config.yaml
qk_norm: false
init_std_o: 0.0
beta2: 0.98
schedule: "wsd"
seq_len: 1024
Each number is 128 + 32 x the weight over the matrix's rms, rounded and kept within 0 to 255. Layers, rows and columns count from 0. Numbers have three digits each.

# layer 3 MLP up, 1536x256, rms 0.114, rows 1054-1079, columns 128-255
087162073101052160201158127128148060116153159133101089103116103129130136115136222164137101079143151096101145133096159129116186151154027150102102116097138143076152075151155158088117110176105133184135148155115131089144113207132113218123093079155104135131142171136138139095120140106109153123113198204104117123113116114048081173132096207121099106092125112123130156197134146051128150135167
145174077107102118142149130169119119096116175111204107041110131170124091111184164152090187083137136097062138161103125137144200127173171099161124157132112137123149169083151128163109060116101149067124118152108115158101059111161140099136185116168116151112136100134100183151057196160151137129137141077089101086143153103133117132174117154142163116103059103207122134098174115125122108109127
105094155114149135098125137165141137141134129098098134104152101134133157130185156112127119155123076124137118158169167158116111102133083131160102107127151091100124128119116146142116125147119117106131113125121121142155131117099141141147082106098117129159103106094127159133121101131115163111133088130177111129093121129139146149138136169160153143106105134128124119161128115122147121123147
081141095122150119109129123136116145244087190061082130122080143175110131145112144160095136186173106170149048106116098103119099115105152134120109143132121117181162111131062176117097116147154089085107163062136125135065115136110174120087104135060112147085148140110144085100123135169126162163128171139165118103125133073199144176197151125043120192122112143106156138136119190181130122132170
136073142171214154167176121100101127157073151174179115080108098109120149062097153098143164182037105058133032070132138159150124186109127075116098135149111099162157192083140103118167094124088112126093159084159084106144117198131189057109086138165113130099138141111187123117096128094155086136171157198039185123108130213077120147060173155135116108157073126160155116119101122198093069124115
100172135139096115136138115151066124146187147102096146096094059061127110130122105167115190151148147120163092090122072202106118162174037143181091155149147111139181095163145157170127076157170097062118140149090111075097075096168112128146098148152096095091161165107113076143080115148110061162084117147179115018159143108179125175101100148116124092174170143148129150132094038161184057098146
192101241143133111139133143148112126179075153025170121124129132080107147110098150144096180157162196110125106167118082177152135085119071133146060082125147172173110103137123126146120128125128080133142086184142127146136099136174094149117176124099117134148156098144123108141108108088114148202119131114102097111119084123186163146143080124120080113119148101172098146168174100114172132186060
120137176176162081089130135162176129168137100120111108104129146113170132067141115119189179114159142144146098136097116200068162088085099100122077092135107103126021147142155134124113144058175111080129166094147148100131155156142103112116108132140136129074102070086119122118183103091087163106115141138168057146132112119165148117123121092104110190148105103191122138151124117115150099106162
069153125098105139150157183138116119051112112107145097188163106152142132138101097180091137126126149100149115105122173075152138077137159116111167138105199153115110076123167116096101133144114155135029155160106137157074104111078089108144121144175077115113103124167087084124156101132113163125139198144114114114143140098094125157127187149080097144152138115115134127096108181144183140119130
135115116145079076130118136179130125141112146131066068141137137086084124122162145090133148075175173135081149104184166124117147150115091135126086127125156120164092049126089106120138114215145174094239143126079110103130154146133188127138146121132082097098193097063109154198126135137137134158138092114141158171124149156099097096133092158104074114173082097079160119136121111155113090167095
158120109126102069140129090130156148090135085158174174137162158181104112096146107079140153157079192160179094138175150081057177144179119128136108091134176087147152134074103137149102152100120190149149096127072119117143130151103142166153122139175077180141145148108130125099121122160104114163138121126122143122161154094147148117134147172156133097136103136134136104120105120110153073155124
112187135096150147101180130148137159129108111140178106130147077129138150178125130090157140035139117114201128141151135096128185130124123122132092143104101088127179133116152187068119164092132101121165175201135123135168083161099115125139106105108110122160149169152137131115121148074186169136104037137141099114139098132088140151118127161107122166071098103118107151136086148088162132163143
143113114069133040169145165147127112168112095120128117089135117087140138150136082139099165136133119166127114152098124069123123141091207119108075113108091115158163108172155087151113116080182191120144111127169124184127172098168106178151207112143069131172121097159086137112097144166144101128184142100119110149153135163141103066121116104150184134115130098177108138163153130110210146101090
117060116142132146100063124120134113176078159145038106128100141064177113087100092087167083027107108092068197104159084129133123079105155134126135140089152054139114158139115169153115124105159231137155167136128100156096076114199177162193131079157113180155140163128059037159184097057163094142171070145069140000133147171105100180104057096082125117206142166214049087167096143152138082121100
126073135113143115125138182117160078128132161095143166094143127105088164165104125130086118127117161168123172095138104137117139131070063137122152099153112145089149131150082148136156126143131107115131161093131144123111103123154097131164135120158152096148125147098169116139159167096131092138134135148162128159148142124108125124098154114119117113108130085111153099149140114102163163088145
113133123140124147126130133124118137120122151135129125116120114141118126122142134131122134121130161115126118124130144131112123132124125135132138123125143147130133128125123130129092124122135130111123119137129126137133126126140135134130127106130118128140146135121140127133149131113153129121115123116124132121136136144145132150140122129129136148142129118116133125133122140135128142133115
131158162125058136134128093152139116166158098089130115102119113136084138118126113100105139168144105154159154121141138111102148161141087070166105124115158165123124078139121142089166141079117124199112121116136123153142146144108139117161102135090137105130146075131140145090121083168181205138162106143096085077155093154143141098136146136126079207096105155129149231138105100111034165137151
166114153093074193085138122138074119078138093116171164170141158094115111139133096125071144168139154148149145157157088203089145116086209183137193151100148065162108073171163108146188092099130152053116114163219075140120144125097217158162245120146131167122057134144144122116108129111092133045190123081161158120111193112190165046155150144161161180151092108148107085120147153164122171111147
177097090071119086090125143106110170165104134096114099151130128114201115120148118076180124127157162121135081145110160207162129104139146173148055122130108147120079120080110135130058123145103091102111139148182106110151138118133126148182170109087062074119234153183082152121170162119105148108151127107128149133143116106136140113193133122158134114124122135073151064083127160144091194182203
168126131136125132105154122117147115077149096124124159098152071078151136114141114107179152159123103121137148132158151118134144122092144126140136075063117083120099104133151163096108121105120146093178089187124096142170192135159122104165145113126085117133118127149151109139078093108097109121177116139128120084173165128107117151143150112151124114163142059050181107136107141170116167105124
107144128189119101112123128223138115158162153131039114109138115066091133126169151133146159109100106153124185129144123078122127164122120104090153163141138156186093139148117117138135154170130139175100083118155130095115106126161133147141106147122112115198149135119098180158114133095103159153144134129146119177083145143135148148145130137165146160165146113115114126166170176131121139083109
146133125094104103100131124126078163140142098097130164196118100144125093126160200102162125119098096182115126155170151111107074056139191196111165182137102112168107239062130121062121140114119108097065102181104159118109073153117115161212107185112091125127163098116147111176161142110093194098127073176200189142200107174138100101140188187102137113102046167151133112092144148144137077126115
096105199068106162156131188110147163114190132161126159132146132123161164120084076141104154105099176176101117100114178160125117094157127145110124138132094108107070099130140132131106136134128133066162098193166054183130134132114161058113123128069097139089184120197092149162148098116100156097103139158088122176133108137090123147179150077166119121174157133117147111146112171141146156145092
112110125104131093185129157153076152117125169062114147127139111117141049081125110152134117156118154138129092103163102137173097166138158149096164126105109114142119079120108168152112103131135094123134166168154106152158079121190079113152077131103068115141138139100072167140148084100140160124098161174101164134148150130138132125122105111138128110126120131078127130159124100093083144137135
137159102139119138146115087166141140123155106155125128125102112129151155134114121148136147138170167129086123179128104087134141086173116159122131126124079111144162098110112146153161138151083105121128140095163092096133150135169104134133109167113112137146145167170150092061132110137150101126072139111063156129175154139080152118099141134108112119143071134082117127115134135085144118147167
147140114190083113150150083144160138184140129172075125136120110095170068120094112125169196130128073134130113137106118126130136152210070115176115153097171154075138170099097123056085150157082127155064132105104231188109110144137132142209152194114081128139175146124105070114155160176173164054093162128130145167175200121149147121087138161115098104125106146114111149142053175086158175124128
# layer 3 MLP down (transposed), 1536x256, rms 0.106, rows 1054-1078, columns 128-255
127192123160142145139186056089151087072148184203167153047124141153118111118190185110126138131172131128100148085101104188061117189108175165122211070173108089134068145124094123140136119069154147130115096180103098108145138125147134075095119074114121152137127114166121118139192125080215150115033133192151108120144116181038161177119096117103111092113106176112170102137143153139113102141098
139166144147169117151216113188153153163101117122099108148120207131087116188128146127150028084147168099120106228142159183165154115144091170143226101105090103105165135066078103137120120130101135185127126113204114135121144095128170156135101078157129135134145133102115101101116158162126122116148095185128136133156114086162144198166078124107178102087087145140075128116134097167129083106121
124124116109113148142077159183169110085146157106142140125158175152138127152172113150149166151118097129165072151099136128122125099097170080136069114133090107174122091132130187113139110079145106119136139148185106122194092129144182110156092125139119077161132146134166132122137113105093121108097132131113123154090148088160158153089118133153197124076110143089076175145147107119166137127142
141057132148097135129057128073126144102159127135155068093124134106119146111141143099119115075140167091100137146095111133097101199117106146126124167138078108134081114179189152162126111156130129109071138095081077117155172125141132112140147160162173142073119173151171110120131110132156136091100136129081107126134159112103119166104110107145081114069126108146052114102110103115129186124097
150165084143087137100136089123110125203167128134124152136125172128128146123107122099144130111143085137149154142048085155081102096141093094096094098130175109120137138184108129116139090127162112091155112145153116152126143121096073082174151139157129226147085103173137160159119154146121157111136127182128132149095087184135177085163120113191131135130140081147142147199153144096127122139158
128141099166059099118084117187169106113133123121110141160126123156117087100156162150105083081131139163123089173134128157166113118141187116086135147145156153073094128156162091102120146086129118156118148116135086160105119109112130142070164159095158076126156109193087092130104104157154127072127130091159148148153101169070103110176118141094133161156103181110168174106132118085070132119073
077141134151094111133143155118118130166154117094130189170094181174142154083113125148087108138123106123135083158147104186157093226094178110130187102138148115153147113117125100120156124038121151131143089137156131138108065054137071142094125126106151088082091051101144093114131124123129119130100123136125118188102106160136160179072143126120072093160154087129086182154161129141027120112115
123124127090115127100105128149074128118134140125193138101152068158081107174181103160130100133148120190093099160148123171160127094134147112109103170154169055104095172062103128069107091185132127130082141113128098105173151119102101127133139121111106162175119104106156146115109130094118072088133168127081158065158102105147119156094116113115145102181113112083154141121087138192116161166149
101155137161138079118164105188115076110155099181208140089152142117130101202139146148117059089092145077104165095133157148168127145094083117132150151127101134121111149102172126119098086143201141132175088036110103142206120107136111060099151123153151143138206090144177135150097140098113139116149126164096130092141115107161139075135187144134197129123059115107134134168110090111149138164070
163116090097120098174116117131120147142129178121180110150164129156128138105150098146134125105057176154068074114145054092104132106115109104124142109164104083121173146125135158098144161135122183148117154206122109103184082106125185145097087121111124104084118201162155144149128101116133157106126119127119189088147111160123123152130110114120155113077111141204155131127199170103136118111148
118099121122139170079068178130106102154212119149103108163079134079142111078072166103115145139088117164114155111137099110149126114114118125178204155161118067144133096109137176140129111079182183111117165129141109156100144110171088095150119162104129089137107132153116009197151104109091129148137116128111173120118119107091111095141122069134162167117114118177169159103100133113136067138177
082166128080173028150070122090114100091078086109149124088145130139098185132112102099114155119128152064121215157089137152079139157097090033081119101159155131177096148164101116132110148137183088144111104141062083181149143125095093091163148118129082117113135100142159158095151156168063104101135094120123192141103147113095117212107127185118136060153191101104162122096117121108148144166143
074129138095098108149189109135090070101106134112092121130157096107162126138088114139142156118146137081124113150086177089161138176106153077077113140119127162119223091111137150118090187135116164124150116070132129143135126131208103121154138180128181080097101141183144142167153099180158110089175148098112078132164171124165126130142131119148138087096151070190117130165120155118147114122111
158157157087101177186110076142095165140138134176164063125120093192113118095166158112130140156083134084098139120112116092199175157134127137150167137172134126140146141112132126086110132095112102084184105092117170132129134150098172082077095140073094089079093121094123174130135141128119111142029130112113180156103153133191120085090137153115112152162167145115160154105154178102064112151117
098158135173148119132138103173143132136131167130100164169118125118122194106148094157144175123123085081138160155152142173132155137090131172114111133134120110098076108126083106141141111136118121138114143164156129129119127135130124135107121099153113138109115107144163118132099160088142119167147117153118143121141132091097091032157084079133163124119124151085168118128123136140154108181112
117130136143137124137106135128118129133130127133141122125114127115124122143141132117111130127143134127122132112127121117112123119126135121133118134129125114123136125131141130130138120136120142141136127123133134140124124110115136140136131161130135132114137117123141109128125140126131127129123135131135112143130128134108118129121130119138121134131105124132143137141145120132142125120129
162104100131101153085104059051142104054149192123086124187152123169139180118123124099123137123141089092108138145093169152148125156127186117117188141093143118161118141149129121127136075098173154115136156174112119163146089071144192116132154098075125101136153121177082085182102162133127147134153064110139158168091108129100113142039150135115149112143144104150128164138068173128092114128117
109072154148125090170108162121083078093084133196151166118148105140154132134141147140081112061117181125103114119177095105118151105171112125112178106177149160149109128155204160115166126167130104114168145163187111094186149160166157146076105170132113032130085142127123087121108104110135119157148175140140129073177131144109111165196182129134147138082109112151135114185148154128111114125128
124132082159119138154110142154156090131119160086094134055094124097189133123128157152109125149069169109096138072081151116150169102091155098139090121173140105144171118115159136102154154052152166110196133148200191107111101143111150157091071086215121162115110176137118124137143105107119135178077147078113057132219156075111130112075050115137095167133115112166091155148148098102156149090121
136125137082081072096104100103137172125159143145132141158076107111085150120134123121099140145151131123108079119107099139180106111122141136153123181131157096164192166180164134187102151175139055112102093144158083137135153135106157137149112105079095121105099141142175133074180133145123098161112142138154056117123163145127167139118081147131126105126122131104165130096104114106148149157119
126109109062119075194185139145106135154164134136125143138115189116110169193086066163118166104067141140080088102133109094104154116143094090108146140141107057122098120157136142120117109176099110164133105145129171117102170146142121124171101072143135168133076143108151113115107169115140149137131159159162163126109155136079097088113187118168103142091113124135108161149163181091174115179114
129135117132136181035120136125153190115108147073124130099163133195073125172088164106145059114167150134192109170100113046057168111101186137086075200178132132095102167086051129114113070119104121163128135155119146129144112068104000123074106109072076093192158199064109064161097045092148166210122124181111131147157134120152095175103109087092140113076174152174151129136085073141113133128074
131152170117141119108157072158150143096109097116148103125128090170156105176101154117149133074151099079147105201141110068169176068117092163173138145096089119053109056110124131144138120111090089118087160080150119084146093126109161114164125128152138091124131096117073159108119180167136167137148156071161137132107079136125187069128127105101167145158072134117096173097129114100172114127116
107120113098103133117128120076128194201128110141130209161153107128084122120127117188122098095181143098126155184156151116130103153130066112154197192110119099184138166109153103147097084092095192140152078071152063142078057136107096123151149151107115041113119145130161146212123154102096087133201119074132031103089124125087101067113141115084161138102114122096168163073113168091101165121122
153138129112109113140112084096130123153104164145128146171142120150154082156132103152097135157165102097105173069138164086127095119100141099111130143156165109146130130109129089147125147099137115074102119109172102126177101103080093197148091147178154106106082189109153124122117162167107150112104161134119193131094137092182127128099144146108113147084108130139104122156133144023156159123161